python train.py --vocab_size=8192 --bias="none" --init="uniform" --init_std_o=0.0 --lr=0.00906 --lr_head=0.00638
Each number is 200 + 20 x the weight over its row's rms, rounded and kept within 0 to 999. Layers, rows and columns count from 0. The size before them is the row's rms in percent of the matrix's.

# layer 9 attention query, 96x96, rms 0.135, rows 26-63, columns 0-47
085,224,174,149,196,233,206,218,176,202,207,173,219,191,243,169,189,193,195,202,211,184,218,221,197,224,197,179,228,202,162,187,233,222,173,203,209,220,199,193,183,176,182,221,174,195,205,230,177
082,146,182,174,214,163,234,183,198,189,168,163,200,226,187,213,199,203,201,216,214,182,188,206,190,204,205,217,211,209,185,217,175,220,205,189,226,165,215,188,196,201,214,158,191,216,136,193,179
085,154,218,236,209,228,226,179,239,167,199,179,185,164,218,197,211,202,246,192,229,214,231,184,204,182,158,222,203,197,208,212,221,200,216,241,178,192,177,207,200,160,212,222,210,186,211,186,208
075,169,171,225,174,204,192,211,169,201,215,193,202,225,168,234,188,179,215,226,147,200,176,226,174,216,227,202,186,216,208,206,213,244,238,188,204,209,207,197,196,209,194,203,179,230,164,199,205
085,186,212,217,207,178,192,193,183,209,199,203,218,188,199,185,171,210,197,245,245,180,178,193,182,183,186,176,215,204,205,201,199,237,208,136,220,180,216,205,225,211,165,176,189,229,178,198,165
119,167,181,184,169,173,200,182,178,162,206,198,164,216,197,229,169,178,187,229,202,217,207,168,196,212,189,185,195,183,197,193,196,233,194,179,218,172,203,231,188,168,186,216,214,191,167,173,230
087,192,221,170,201,196,180,177,230,210,184,218,210,216,198,170,178,215,189,186,214,205,222,193,207,187,230,219,229,189,250,184,217,207,197,197,149,230,218,234,190,199,201,219,215,172,184,243,219
114,188,189,203,192,210,178,193,202,183,205,178,231,235,205,186,207,154,170,207,233,218,178,214,197,231,230,192,228,180,176,160,174,237,161,201,202,224,223,213,185,186,214,218,186,180,211,202,188
094,211,199,200,184,212,208,222,206,188,203,206,189,167,215,234,203,232,226,184,192,184,213,217,204,165,176,225,168,214,227,265,232,191,221,210,216,169,169,189,199,220,225,189,213,188,201,186,190
069,186,193,183,208,201,169,184,210,230,191,187,198,248,213,198,187,213,184,179,217,221,205,197,199,226,227,207,226,209,235,161,208,219,201,189,160,203,225,203,202,175,182,190,222,202,174,206,209
084,206,185,194,179,190,181,194,179,205,169,167,226,238,200,199,188,209,147,172,234,242,227,195,230,221,202,203,218,194,214,161,194,203,165,193,168,220,229,211,197,188,175,227,179,205,196,189,211
069,188,216,221,191,178,224,177,218,167,225,214,199,174,174,199,224,191,180,211,175,189,224,187,191,193,204,210,198,197,159,217,199,157,196,203,230,205,192,194,212,247,199,179,212,234,206,212,217
078,209,190,197,190,204,199,236,208,244,201,201,196,176,184,210,164,213,195,252,254,212,179,210,197,182,179,194,206,199,217,182,216,242,187,188,185,205,211,209,177,172,194,210,196,170,190,176,183
102,202,204,207,212,177,190,196,197,198,210,177,197,221,185,176,191,212,221,188,188,216,218,195,197,191,227,217,197,205,219,227,191,234,204,221,151,183,202,165,198,188,206,196,198,188,216,220,196
056,234,190,204,201,208,193,148,231,185,214,201,248,192,201,199,242,199,183,173,149,177,219,208,196,233,215,218,221,202,193,194,210,185,236,220,218,185,176,207,204,219,200,190,196,211,213,198,212
096,161,220,213,187,207,244,174,203,195,174,189,172,191,179,205,192,203,231,237,210,233,182,203,204,186,172,189,173,188,182,236,213,204,179,144,214,167,217,213,215,237,185,178,238,213,186,192,189
059,194,207,209,210,246,225,160,212,155,179,185,188,165,204,205,232,165,202,197,164,166,213,196,201,203,184,197,168,194,223,236,213,164,236,187,216,189,204,208,215,238,204,193,197,200,209,192,220
108,160,213,196,227,205,199,201,200,182,181,220,177,171,195,192,191,196,167,205,202,165,190,195,200,209,212,214,206,227,206,183,191,180,202,197,213,213,222,237,238,174,222,220,192,184,211,181,219
101,205,202,189,216,156,176,221,217,210,193,198,166,185,235,166,206,198,204,213,209,207,203,180,168,223,201,182,165,177,165,191,168,155,228,192,194,196,206,186,223,203,196,203,222,184,221,216,183
082,150,213,213,222,183,232,201,180,203,186,196,205,194,227,172,191,155,217,222,211,233,185,177,182,214,220,180,215,218,224,164,180,183,199,168,202,180,202,194,208,168,173,192,175,186,187,195,234
103,204,197,213,181,177,205,220,205,205,197,208,187,179,205,226,167,194,208,241,221,173,185,167,183,176,184,167,201,194,178,159,209,241,208,184,191,185,223,214,218,142,210,221,200,176,190,185,179
106,195,226,163,196,191,225,222,170,186,196,223,157,194,202,178,208,195,184,215,175,202,198,216,186,199,228,208,194,206,200,198,180,203,171,200,171,192,193,218,223,181,210,219,205,173,183,173,210
109,201,206,173,169,168,175,208,182,217,145,216,237,198,194,182,237,179,210,211,187,175,228,188,191,212,190,184,197,190,176,206,174,199,211,194,166,186,170,186,186,184,201,210,196,228,210,208,209
085,226,199,219,191,205,235,211,215,183,183,199,239,189,205,223,201,208,196,232,189,172,206,228,223,211,186,178,217,187,194,170,184,210,210,211,202,233,182,153,158,192,196,190,185,232,199,212,233
097,176,208,227,209,158,213,188,229,175,194,201,217,243,200,225,225,199,229,200,193,177,183,199,206,195,207,217,215,185,203,263,196,190,197,189,194,208,181,171,182,207,185,158,210,184,186,243,224
082,186,187,243,209,226,183,185,226,218,203,192,224,208,178,248,184,207,197,208,222,175,198,195,213,205,187,206,172,213,216,188,196,225,210,179,221,249,198,205,218,187,221,203,208,196,204,166,211
128,191,206,222,174,234,210,151,238,193,195,156,246,237,205,216,199,211,226,167,194,197,186,200,222,196,194,201,221,201,201,258,225,213,184,198,212,208,187,183,172,221,218,207,188,233,189,223,217
102,197,176,255,215,187,194,183,196,162,230,197,211,215,180,225,210,216,256,183,167,205,193,188,233,182,193,197,235,190,197,217,213,200,192,177,194,201,181,203,193,205,183,205,212,218,196,206,248
109,203,221,154,186,204,193,204,180,239,211,226,187,210,208,181,211,158,166,217,193,213,231,201,185,243,209,201,189,218,190,173,187,197,194,194,231,170,195,225,179,197,191,224,179,187,197,179,197
095,209,228,216,202,228,201,179,182,225,218,250,194,203,214,180,198,220,207,192,213,185,164,176,189,191,202,190,212,205,183,193,206,185,200,208,192,213,206,209,248,181,217,205,217,219,243,220,183
132,217,194,242,188,210,201,163,202,191,183,197,240,231,191,232,204,194,191,175,177,204,194,214,226,155,181,191,193,204,241,217,203,193,180,199,194,180,178,200,166,234,188,186,204,224,191,211,218
092,221,195,186,185,191,212,217,183,145,155,180,159,211,198,201,202,200,182,205,213,240,172,194,172,208,214,227,212,217,166,198,187,160,178,183,203,215,221,172,214,169,177,191,204,187,171,210,210
131,214,179,200,185,202,174,166,200,228,189,206,257,215,196,213,208,189,182,175,222,195,226,179,230,171,175,188,195,184,171,195,223,245,165,190,180,169,219,182,189,191,177,200,220,221,197,202,197
088,177,186,232,160,171,187,173,194,175,196,216,245,213,209,202,201,181,225,174,173,188,199,217,198,168,191,220,202,191,212,228,176,202,170,220,209,236,195,185,195,209,203,188,221,189,209,219,230
085,223,182,217,244,197,180,185,191,187,210,205,222,195,180,235,221,226,170,144,223,218,235,191,207,181,193,218,215,205,194,211,244,188,196,189,222,207,193,222,204,221,198,182,198,213,215,208,203
111,208,191,243,196,231,189,179,224,206,195,201,233,232,180,225,201,212,234,196,193,195,154,220,241,190,203,204,199,162,188,221,197,193,193,159,169,180,172,204,179,223,227,208,217,209,173,218,210
109,216,166,247,190,192,171,174,198,200,177,186,197,249,229,204,212,183,250,171,200,205,183,213,226,203,209,215,194,187,194,238,204,187,181,208,218,196,202,207,186,224,193,202,199,200,240,197,246
107,214,198,203,213,211,203,185,211,183,210,168,210,189,220,239,162,200,224,203,214,205,194,197,208,181,204,188,177,177,253,260,210,243,210,180,195,195,201,201,178,222,245,171,171,207,183,196,219
# layer 9 attention key, 96x96, rms 0.138, rows 26-63, columns 0-47
107,157,186,216,227,217,194,223,204,204,232,221,190,209,231,189,190,205,175,209,183,198,197,185,209,224,199,227,231,215,212,215,216,210,207,211,193,196,205,194,222,183,245,205,234,217,200,167,197
088,221,203,183,165,171,215,258,220,193,199,223,195,215,205,222,215,204,232,199,201,198,178,200,199,182,199,191,173,170,207,222,203,186,181,229,218,188,253,180,195,181,174,225,232,206,213,165,194
081,220,195,215,198,204,189,170,190,204,198,233,203,159,212,164,206,195,177,193,213,207,227,203,201,202,191,198,211,199,233,222,200,191,200,219,162,207,190,223,219,199,234,207,185,183,182,201,177
093,205,204,207,217,163,191,206,193,196,236,173,151,214,170,195,223,185,223,209,167,194,212,220,175,186,193,204,196,212,207,229,209,225,192,211,227,193,175,186,179,228,196,198,239,175,182,190,202
090,225,205,205,189,180,220,173,190,198,214,226,241,190,237,200,191,227,239,223,219,208,163,187,198,190,151,196,207,180,197,199,188,209,186,190,179,198,195,179,209,197,173,231,233,211,209,186,187
072,150,185,157,226,194,209,229,208,208,232,227,199,177,206,158,202,179,203,219,218,223,186,207,203,194,189,188,201,212,221,176,203,184,216,215,223,179,215,233,215,196,195,216,192,197,197,187,208
121,187,188,203,191,180,228,216,193,229,222,203,202,204,207,175,225,173,199,186,198,166,221,208,208,188,224,212,188,190,175,199,201,204,181,206,199,222,185,201,214,215,229,189,185,194,160,189,192
123,174,181,183,211,181,163,251,200,195,208,209,189,188,206,195,176,204,196,201,185,178,173,216,223,166,187,215,219,201,146,186,171,220,190,191,195,188,197,168,201,205,212,194,202,235,183,209,190
112,181,187,251,191,188,189,165,172,213,194,191,214,199,200,177,212,175,151,221,214,214,216,197,238,212,240,182,208,207,191,198,230,197,233,179,221,183,206,263,221,175,195,177,192,218,199,173,183
084,192,193,189,174,186,178,179,222,196,202,236,202,215,165,180,195,196,175,199,166,193,192,196,205,191,191,216,187,204,166,199,204,220,171,201,155,187,216,178,181,196,167,214,186,188,230,191,179
091,214,181,187,237,204,228,169,212,211,203,225,198,176,194,198,199,222,205,167,202,188,208,194,159,208,214,171,228,214,189,233,206,242,193,234,179,222,192,203,193,185,196,189,178,225,194,179,189
094,215,207,207,226,217,227,205,182,201,196,168,204,186,234,194,209,176,237,199,223,222,180,192,190,222,191,202,198,209,220,217,190,198,192,233,214,232,182,211,179,198,230,198,197,194,215,190,189
105,203,188,191,184,184,150,229,226,207,189,222,221,218,178,198,200,200,179,185,157,173,191,187,232,170,227,225,213,196,177,154,206,217,200,164,188,181,204,202,208,190,172,192,199,202,191,229,173
085,213,186,209,219,247,224,218,166,193,216,228,212,176,211,212,173,226,179,195,207,190,196,224,191,184,216,188,201,204,201,222,213,209,192,200,190,230,167,220,211,195,223,230,186,195,236,222,208
089,204,169,229,202,230,246,186,192,235,208,204,211,194,242,204,192,199,197,203,234,219,187,181,154,225,205,207,183,213,213,239,191,175,214,232,179,199,190,193,205,207,192,156,191,217,208,189,191
111,171,181,177,194,183,169,178,231,185,175,192,178,205,188,221,195,204,170,197,154,197,212,212,190,217,228,187,206,199,187,180,198,199,228,184,222,200,191,219,218,183,164,174,193,192,179,234,241
093,198,217,198,219,191,251,223,213,201,231,192,171,204,202,210,220,186,187,199,237,192,235,148,155,197,199,209,186,221,225,220,218,160,221,211,185,224,223,215,215,192,206,159,181,207,200,206,177
110,222,205,187,194,223,154,205,205,224,199,199,226,195,182,233,203,222,180,171,163,183,162,218,230,182,211,181,199,172,167,157,200,237,155,190,211,188,177,198,182,189,212,224,237,198,184,214,168
116,191,227,222,198,214,210,186,185,215,179,224,242,208,186,148,232,200,186,166,217,198,197,193,171,218,198,204,197,214,205,171,176,198,181,223,191,205,225,220,220,226,179,223,213,186,209,192,195
082,236,216,218,167,181,210,197,165,216,168,204,219,234,234,185,229,213,190,215,187,188,218,216,152,199,205,192,198,182,190,188,197,221,181,174,181,203,208,196,191,213,206,180,197,230,205,206,154
093,201,184,215,200,180,218,199,230,176,207,181,191,181,230,221,183,205,231,185,195,208,228,206,191,201,227,191,204,200,204,224,183,180,181,226,166,182,189,183,194,215,172,217,222,193,182,198,227
104,159,158,235,210,211,194,217,187,222,203,190,196,217,186,179,192,201,222,173,195,217,210,236,233,199,206,215,180,217,231,226,207,204,191,235,199,180,195,200,215,237,227,223,207,200,172,170,230
079,186,207,199,198,219,208,167,216,246,201,187,181,211,223,164,192,224,203,209,221,213,197,198,230,227,197,190,198,219,192,203,211,218,203,213,172,194,200,216,217,185,212,223,200,209,182,205,164
098,209,182,220,224,195,199,235,190,244,200,195,207,190,189,200,193,194,187,183,237,214,193,196,222,183,211,190,195,201,219,234,209,188,228,206,225,204,207,198,211,215,204,206,195,187,192,207,229
094,234,191,241,206,204,205,221,228,168,196,217,164,181,201,209,188,207,192,201,186,184,207,180,190,212,229,188,251,163,211,211,178,185,218,215,207,186,156,183,189,186,211,188,190,208,183,171,208
098,171,214,195,202,220,174,210,234,214,209,196,221,224,204,189,215,203,203,186,223,244,186,213,211,208,248,194,194,177,183,235,201,182,153,234,185,197,179,182,186,161,218,209,192,217,198,171,197
082,219,228,166,180,200,200,195,167,222,193,189,240,187,199,172,202,194,187,181,208,203,195,217,192,214,192,219,162,232,185,169,232,172,189,224,174,207,216,221,223,204,242,216,192,189,204,216,204
105,182,214,198,199,189,224,224,210,150,167,229,192,215,185,196,202,204,187,230,159,186,193,199,171,197,176,221,180,199,224,177,184,179,211,173,190,168,180,215,215,211,165,183,223,198,207,190,175
115,210,207,199,201,186,199,236,192,212,219,224,204,184,214,177,210,192,175,198,208,177,184,159,161,214,178,198,195,207,183,149,190,190,219,194,204,187,203,185,220,175,167,186,213,195,222,203,199
084,199,225,192,229,171,232,195,189,232,199,242,166,188,205,205,181,240,216,213,222,229,222,173,199,172,203,176,193,188,221,225,199,236,199,200,171,214,195,227,200,216,208,190,242,185,203,209,189
094,188,222,225,204,222,204,196,196,249,196,190,206,191,185,182,211,213,193,180,215,210,192,190,213,212,211,178,195,163,222,197,190,224,187,231,224,208,211,198,154,254,199,224,218,191,210,176,165
087,185,163,215,176,197,230,192,223,200,203,199,200,219,189,211,193,199,216,223,206,234,192,191,169,222,182,198,224,179,187,207,151,200,200,189,198,189,198,199,192,216,163,205,184,228,209,204,191
108,217,196,218,198,233,189,191,183,216,195,198,236,187,205,216,217,217,156,187,204,208,187,244,222,187,175,195,212,170,155,187,208,229,173,190,173,230,214,188,217,204,224,219,212,242,188,217,221
079,220,188,184,194,206,155,193,220,228,189,190,219,237,199,188,202,197,190,191,203,211,216,179,204,202,220,205,162,179,181,214,177,212,223,216,193,195,202,198,161,208,206,204,218,199,199,209,208
088,203,205,198,223,214,248,225,203,202,204,204,203,217,212,182,207,189,186,186,218,196,242,194,210,219,187,226,225,206,191,187,215,198,237,201,168,226,226,196,225,218,194,231,194,181,174,196,209
086,170,195,188,188,182,171,190,209,198,218,199,194,197,229,233,188,197,244,191,161,207,198,195,240,200,210,190,223,232,233,165,196,195,178,176,234,211,190,182,215,204,197,189,216,190,203,221,205
091,198,177,220,205,159,187,191,183,209,234,224,146,212,200,184,205,180,211,230,182,183,182,207,178,194,214,182,215,195,177,209,223,174,202,205,169,175,200,176,209,212,172,162,207,195,199,197,206
092,222,161,217,173,221,192,212,201,222,190,191,214,178,207,216,168,204,213,193,213,195,167,216,185,199,172,185,188,205,202,227,171,240,176,202,179,170,187,188,195,150,222,225,211,232,192,192,212
# layer 9 attention value, 96x96, rms 0.164, rows 0-34, columns 0-47
067,182,198,165,200,188,179,217,216,195,186,228,159,209,239,216,191,201,204,202,203,220,203,202,195,187,215,194,183,171,190,226,172,189,189,214,155,207,173,182,221,177,223,182,190,192,185,173,195
076,248,201,201,185,207,215,195,180,184,179,216,202,192,228,188,228,216,225,197,187,212,220,248,198,209,206,163,221,232,211,196,163,202,170,225,209,183,193,208,229,195,178,204,193,183,195,188,237
081,211,224,236,226,221,192,213,223,197,254,190,156,197,185,206,220,197,168,197,230,206,215,161,194,171,213,198,202,170,200,190,176,227,218,211,186,207,203,189,208,199,191,209,188,234,197,218,215
069,177,168,199,182,178,168,185,199,188,149,188,193,187,204,211,213,239,211,183,210,210,216,216,206,190,201,205,218,204,175,213,202,154,223,197,184,185,212,225,226,185,198,225,171,225,202,196,206
069,189,194,197,192,178,219,193,197,199,215,205,222,235,169,175,164,188,233,192,203,152,190,225,205,214,208,168,181,231,203,211,181,177,171,193,192,176,232,209,211,209,226,217,200,202,183,216,216
071,181,208,207,195,205,184,150,208,189,179,201,173,155,205,207,199,210,187,203,200,189,200,202,214,203,161,186,217,194,231,225,202,206,200,185,179,158,185,186,165,231,181,190,219,218,161,192,188
064,195,188,214,222,173,193,221,180,221,204,181,232,203,227,232,203,220,219,204,212,212,211,199,207,228,208,201,215,179,205,238,195,196,199,182,225,200,216,206,157,209,223,174,210,157,230,218,156
087,216,203,203,208,219,259,164,190,194,211,169,161,156,179,206,207,201,168,173,208,207,199,190,189,222,210,185,174,216,178,191,197,224,169,216,207,207,193,221,204,210,164,174,196,199,203,191,208
064,185,219,216,171,198,217,200,195,201,216,206,194,197,170,179,184,186,205,223,226,190,179,216,184,217,229,184,217,169,211,220,220,219,212,204,184,165,160,213,242,184,229,179,240,179,193,215,207
070,178,210,223,195,224,188,206,213,230,188,140,211,184,206,181,217,181,185,199,196,221,221,216,224,194,189,209,140,208,193,196,214,207,200,208,196,185,219,195,196,190,184,179,182,190,183,218,194
069,225,230,229,208,216,229,209,213,201,181,159,229,175,212,199,202,165,211,211,217,191,160,205,225,193,176,227,231,194,210,199,192,185,204,210,192,219,236,204,181,237,189,222,193,185,205,218,239
066,204,237,176,170,242,216,213,214,175,182,193,198,226,226,183,199,190,204,215,173,192,201,214,178,222,186,221,178,211,213,189,234,212,211,226,176,210,215,166,225,156,224,191,207,174,169,221,198
075,191,205,206,171,235,171,200,167,212,197,197,189,183,205,218,221,155,183,199,215,144,209,219,187,217,177,169,176,191,205,212,182,187,211,231,204,173,182,189,182,219,185,184,177,193,206,214,205
074,205,190,204,197,226,189,172,195,203,221,156,207,181,177,169,196,180,196,204,199,190,231,206,200,226,159,207,208,208,196,218,230,203,219,217,200,179,215,167,167,172,196,213,220,223,205,190,176
073,190,207,208,185,175,198,203,187,184,184,218,167,208,243,217,224,188,202,183,193,197,192,198,224,210,169,223,171,237,211,191,209,189,186,164,219,197,179,204,215,175,178,196,150,200,164,196,177
074,184,210,179,230,206,179,202,170,193,214,202,214,181,212,157,197,222,211,198,198,183,178,188,180,194,169,186,164,188,210,192,180,194,192,190,181,256,210,211,219,219,211,186,228,231,217,199,194
067,192,186,236,205,252,154,162,176,200,177,214,170,158,201,203,184,164,194,211,173,207,178,226,162,214,184,219,191,207,175,211,202,223,210,183,206,169,218,210,197,180,191,173,207,196,192,224,238
071,164,186,202,207,172,185,195,217,217,199,215,197,192,236,181,224,195,203,194,182,182,194,202,216,222,181,158,216,197,174,198,213,196,223,223,196,200,180,182,189,209,236,185,229,187,189,201,209
067,193,191,191,200,174,204,227,202,169,163,157,185,177,178,194,217,205,207,173,200,201,217,183,177,227,180,221,200,162,194,208,204,186,211,165,214,169,202,187,152,205,191,202,216,183,188,189,184
073,212,210,164,181,224,201,213,201,197,202,170,194,181,205,178,154,184,174,206,216,187,212,210,181,203,196,219,229,201,209,242,231,231,193,184,205,179,237,242,196,190,205,165,175,191,211,217,209
072,205,188,191,213,191,190,223,196,192,199,203,220,201,180,213,215,204,209,198,207,213,183,200,166,219,200,171,174,208,185,170,246,189,199,187,231,166,232,211,198,174,218,173,198,193,198,195,240
071,181,220,223,179,206,217,199,258,204,181,212,193,232,201,209,188,180,201,193,208,199,224,186,204,210,191,167,246,201,187,197,213,209,202,167,204,203,236,182,178,196,223,224,205,189,188,183,198
067,189,163,220,239,201,185,237,186,218,187,160,215,206,196,222,172,182,175,191,206,186,240,231,210,185,202,221,160,193,223,230,161,196,196,231,210,187,210,208,184,150,194,191,214,221,225,158,185
077,191,177,202,176,209,234,179,203,213,212,195,196,226,204,182,217,195,213,203,195,224,202,209,194,183,169,213,205,219,199,200,146,185,213,210,186,199,180,172,229,177,166,197,245,212,200,164,196
071,170,151,208,170,187,213,201,214,193,214,182,221,186,213,212,196,197,209,202,221,189,221,204,200,182,185,186,215,195,171,197,232,190,223,219,257,191,217,145,245,236,176,222,187,187,213,218,190
075,206,205,196,202,172,171,186,188,173,166,215,186,199,212,220,199,177,166,184,221,183,215,193,214,202,210,207,199,182,191,221,184,203,200,203,203,229,172,214,220,190,208,162,214,226,231,255,213
072,198,191,203,178,153,191,223,213,214,221,183,202,193,227,176,188,195,157,172,173,159,193,151,196,180,190,197,225,180,207,218,192,211,189,174,239,235,209,194,216,201,182,176,174,193,217,232,210
069,220,197,192,220,189,225,196,165,180,176,212,198,191,217,211,184,249,172,213,172,193,187,216,193,179,176,204,171,202,197,205,204,210,186,182,209,216,201,188,207,207,200,169,225,180,187,167,265
071,173,206,248,207,191,172,230,223,196,232,198,218,217,200,210,186,223,169,214,230,164,201,218,192,194,190,206,221,191,189,225,205,221,212,225,180,236,245,241,179,198,207,200,213,195,194,203,169
078,199,175,195,190,187,200,153,201,196,177,163,213,221,160,216,200,184,209,178,177,213,191,198,169,213,200,178,209,220,180,190,200,200,196,177,226,211,186,217,202,215,209,191,180,203,226,223,199
063,188,201,190,211,167,189,194,177,181,180,207,191,155,172,201,195,218,203,200,191,245,176,214,205,226,193,199,198,204,206,210,238,192,175,217,200,222,211,182,196,187,220,197,184,233,225,193,217
072,174,167,210,201,219,173,192,216,191,247,193,170,143,178,215,187,199,182,192,214,225,203,213,196,217,217,182,233,205,200,195,172,198,188,188,210,202,202,203,212,182,220,189,218,198,177,229,208
092,194,194,206,197,217,193,215,193,183,180,190,176,226,248,216,188,195,205,207,206,173,178,207,225,215,155,199,215,190,178,170,204,188,202,166,174,231,190,209,214,190,205,229,181,200,216,221,216
095,204,215,213,163,149,212,179,179,254,171,225,208,192,199,221,214,185,205,213,194,204,180,175,231,207,229,185,226,230,223,178,210,192,201,177,223,156,155,250,208,200,205,200,211,195,197,177,161
084,208,186,209,188,192,216,195,219,211,209,213,185,227,202,224,225,222,193,199,175,186,180,196,168,181,251,169,184,210,185,183,227,170,209,175,207,217,174,194,207,208,192,168,191,195,182,193,198
# layer 9 attention output (transposed), 96x96, rms 0.149, rows 0-33, columns 0-47
075,209,181,193,190,209,184,217,189,232,198,210,204,211,166,200,159,170,182,206,220,212,208,178,220,211,155,160,191,225,181,232,217,247,196,189,167,212,211,199,196,202,202,212,204,210,205,202,206
079,210,198,204,232,205,206,229,211,212,232,216,228,172,186,180,220,171,190,162,210,217,212,221,185,173,208,227,213,175,215,201,242,201,228,180,175,235,164,203,198,201,207,175,188,220,216,204,214
092,231,169,181,176,220,201,205,199,205,178,171,193,222,202,225,174,195,202,211,177,210,181,201,223,214,205,187,195,219,219,215,168,225,204,192,204,188,216,217,222,194,190,222,218,185,178,205,206
077,219,217,213,207,215,209,228,200,214,180,207,206,207,219,159,237,187,194,197,205,224,209,228,190,189,199,176,183,168,173,173,204,246,208,253,206,191,181,169,207,192,160,175,209,212,246,196,197
077,204,181,237,187,224,197,235,208,218,222,197,203,158,215,213,194,214,189,178,191,233,184,208,184,192,207,226,218,181,185,184,226,199,185,221,202,191,185,167,204,191,216,196,209,187,199,190,205
084,194,213,204,180,180,211,192,197,234,184,252,196,242,197,226,217,214,198,217,197,215,212,182,224,267,197,224,188,221,187,184,206,216,198,206,194,244,202,211,177,186,211,181,158,206,183,200,206
078,180,202,186,202,206,168,155,217,158,203,196,164,203,187,185,206,182,218,191,227,221,166,166,203,198,178,207,188,170,186,200,211,171,218,202,202,212,175,194,216,210,192,207,199,188,222,189,217
094,225,209,192,194,193,173,174,181,217,169,198,254,219,227,201,226,200,220,230,201,193,203,224,189,185,167,217,207,189,220,186,185,189,224,169,202,177,189,188,197,201,236,212,155,223,221,192,174
076,217,204,161,208,192,177,209,203,205,201,190,219,211,217,192,166,234,206,213,206,224,196,179,218,190,176,178,191,234,194,199,197,230,212,184,210,221,216,216,182,215,203,214,190,178,189,187,185
082,235,225,196,218,163,192,158,226,171,185,201,190,179,195,203,198,227,203,189,196,175,228,190,200,215,200,190,225,166,211,218,200,180,206,208,188,216,191,196,199,227,198,215,228,183,193,211,200
086,176,182,195,201,170,191,230,194,176,206,248,172,201,188,220,174,228,181,181,159,227,211,207,181,193,214,172,176,207,219,209,188,190,220,208,209,205,199,216,226,202,187,208,189,208,227,158,153
078,263,212,185,220,196,159,217,230,194,206,213,214,177,170,181,201,220,186,196,191,207,212,230,221,172,220,159,207,195,197,224,210,196,200,186,202,202,185,213,168,197,196,203,182,195,212,201,185
083,200,194,218,207,138,209,194,218,189,213,193,159,226,175,176,209,219,220,241,187,251,169,224,213,192,217,246,228,186,209,180,224,199,206,167,192,234,199,215,239,209,181,226,233,211,199,200,211
084,206,221,176,204,202,178,220,194,197,208,194,206,220,210,208,209,218,181,162,171,212,173,170,187,188,208,189,226,206,172,191,187,191,170,177,192,212,221,180,204,231,208,194,169,223,192,219,211
083,198,167,208,180,224,210,206,221,187,166,227,218,195,195,173,214,205,214,208,206,224,184,211,230,192,207,199,251,214,209,189,219,224,196,253,179,215,194,202,197,196,202,212,226,208,233,218,206
081,181,203,192,200,205,231,197,200,231,188,213,204,171,195,220,186,176,193,214,174,192,210,201,227,203,215,208,229,188,254,195,219,210,184,231,182,187,194,188,173,176,182,248,182,183,220,208,209
073,237,201,166,221,184,213,225,190,186,182,217,195,204,171,184,220,234,201,177,204,196,208,246,189,205,208,222,225,216,186,225,182,201,194,195,182,232,231,182,209,204,215,222,163,210,215,203,206
080,204,198,171,210,165,194,218,202,195,206,196,203,205,202,209,221,148,205,195,208,242,180,197,212,199,219,224,145,223,174,196,207,211,193,231,212,150,210,204,219,196,158,197,189,198,188,209,179
072,193,214,247,193,183,183,186,188,221,199,194,186,189,222,173,246,186,186,191,200,207,187,165,195,203,191,163,158,200,174,183,170,170,232,192,179,218,204,192,216,224,219,196,210,237,206,162,179
080,228,183,237,162,188,178,169,213,215,216,193,209,229,173,195,228,224,210,227,168,202,149,204,182,198,202,214,211,197,183,193,200,174,198,194,220,223,178,179,196,241,202,210,201,206,192,230,167
076,234,207,220,218,210,155,203,164,220,208,207,206,227,198,151,175,199,176,197,209,226,197,200,209,206,217,214,213,186,190,229,166,179,205,202,173,215,210,163,208,214,185,187,195,206,216,195,159
083,160,167,168,181,184,183,234,186,167,209,150,185,215,204,198,192,218,198,234,207,202,195,207,216,219,200,186,190,203,201,205,179,223,186,214,200,174,165,192,204,189,211,192,210,233,149,169,190
086,211,213,194,198,200,234,153,227,224,193,224,183,189,172,184,210,233,163,203,206,203,198,157,173,209,193,177,200,227,173,187,211,180,201,165,174,195,210,209,205,221,208,190,231,202,217,218,227
077,207,189,203,198,198,237,197,170,171,202,210,230,197,215,174,182,201,223,216,210,185,222,194,190,186,218,221,191,196,230,219,221,198,243,208,165,181,178,190,205,174,193,169,193,218,173,228,210
082,221,222,192,214,218,232,205,169,206,193,221,174,218,188,195,189,192,210,186,169,208,191,222,208,202,161,196,203,191,211,188,194,194,185,193,189,168,154,201,242,178,180,169,193,225,220,165,213
087,183,219,165,175,201,199,197,222,212,190,209,223,207,216,211,177,191,190,196,165,224,229,171,185,201,187,209,224,183,219,177,207,219,195,199,191,199,210,166,170,218,162,214,195,188,204,223,223
076,199,189,221,201,186,185,198,238,198,194,205,168,242,174,206,217,175,238,192,186,203,181,188,200,214,226,189,190,206,183,194,178,197,218,209,193,151,182,236,181,228,207,205,191,200,207,201,219
075,152,206,190,202,202,203,234,216,232,219,208,244,221,187,185,198,166,217,182,227,206,221,209,204,217,189,203,225,200,151,211,191,207,222,235,166,204,234,222,166,213,199,216,235,228,212,207,169
079,202,187,159,196,175,200,178,220,188,185,183,174,184,197,188,188,205,206,195,243,184,183,152,183,199,190,195,183,184,189,209,162,181,171,184,208,208,171,207,205,208,242,204,205,201,202,169,207
091,190,213,241,200,193,156,243,155,184,192,226,189,199,214,155,205,199,203,216,184,207,182,189,199,178,184,211,233,187,174,183,181,173,192,192,211,209,202,182,200,230,174,204,182,222,191,188,170
076,195,218,177,197,256,203,211,233,193,188,227,217,196,214,220,224,175,190,187,185,194,208,188,185,219,208,177,209,193,193,175,205,194,174,180,185,195,186,164,202,190,189,213,185,198,248,212,161
083,227,195,160,218,220,192,194,197,170,164,209,245,248,190,227,198,186,190,199,189,221,171,158,186,190,208,208,191,183,205,236,184,242,198,178,217,216,232,170,215,223,216,232,195,186,217,180,188
093,174,199,176,231,200,158,168,203,228,215,177,214,192,173,199,197,228,193,222,207,204,207,158,197,205,188,199,182,171,201,225,199,210,217,199,200,217,223,229,223,198,210,196,198,205,210,192,158
092,221,192,220,185,194,170,221,196,231,170,217,180,187,189,217,213,225,206,207,222,202,179,235,228,197,231,195,229,199,235,170,214,195,218,235,179,185,196,194,227,221,209,217,214,222,182,206,180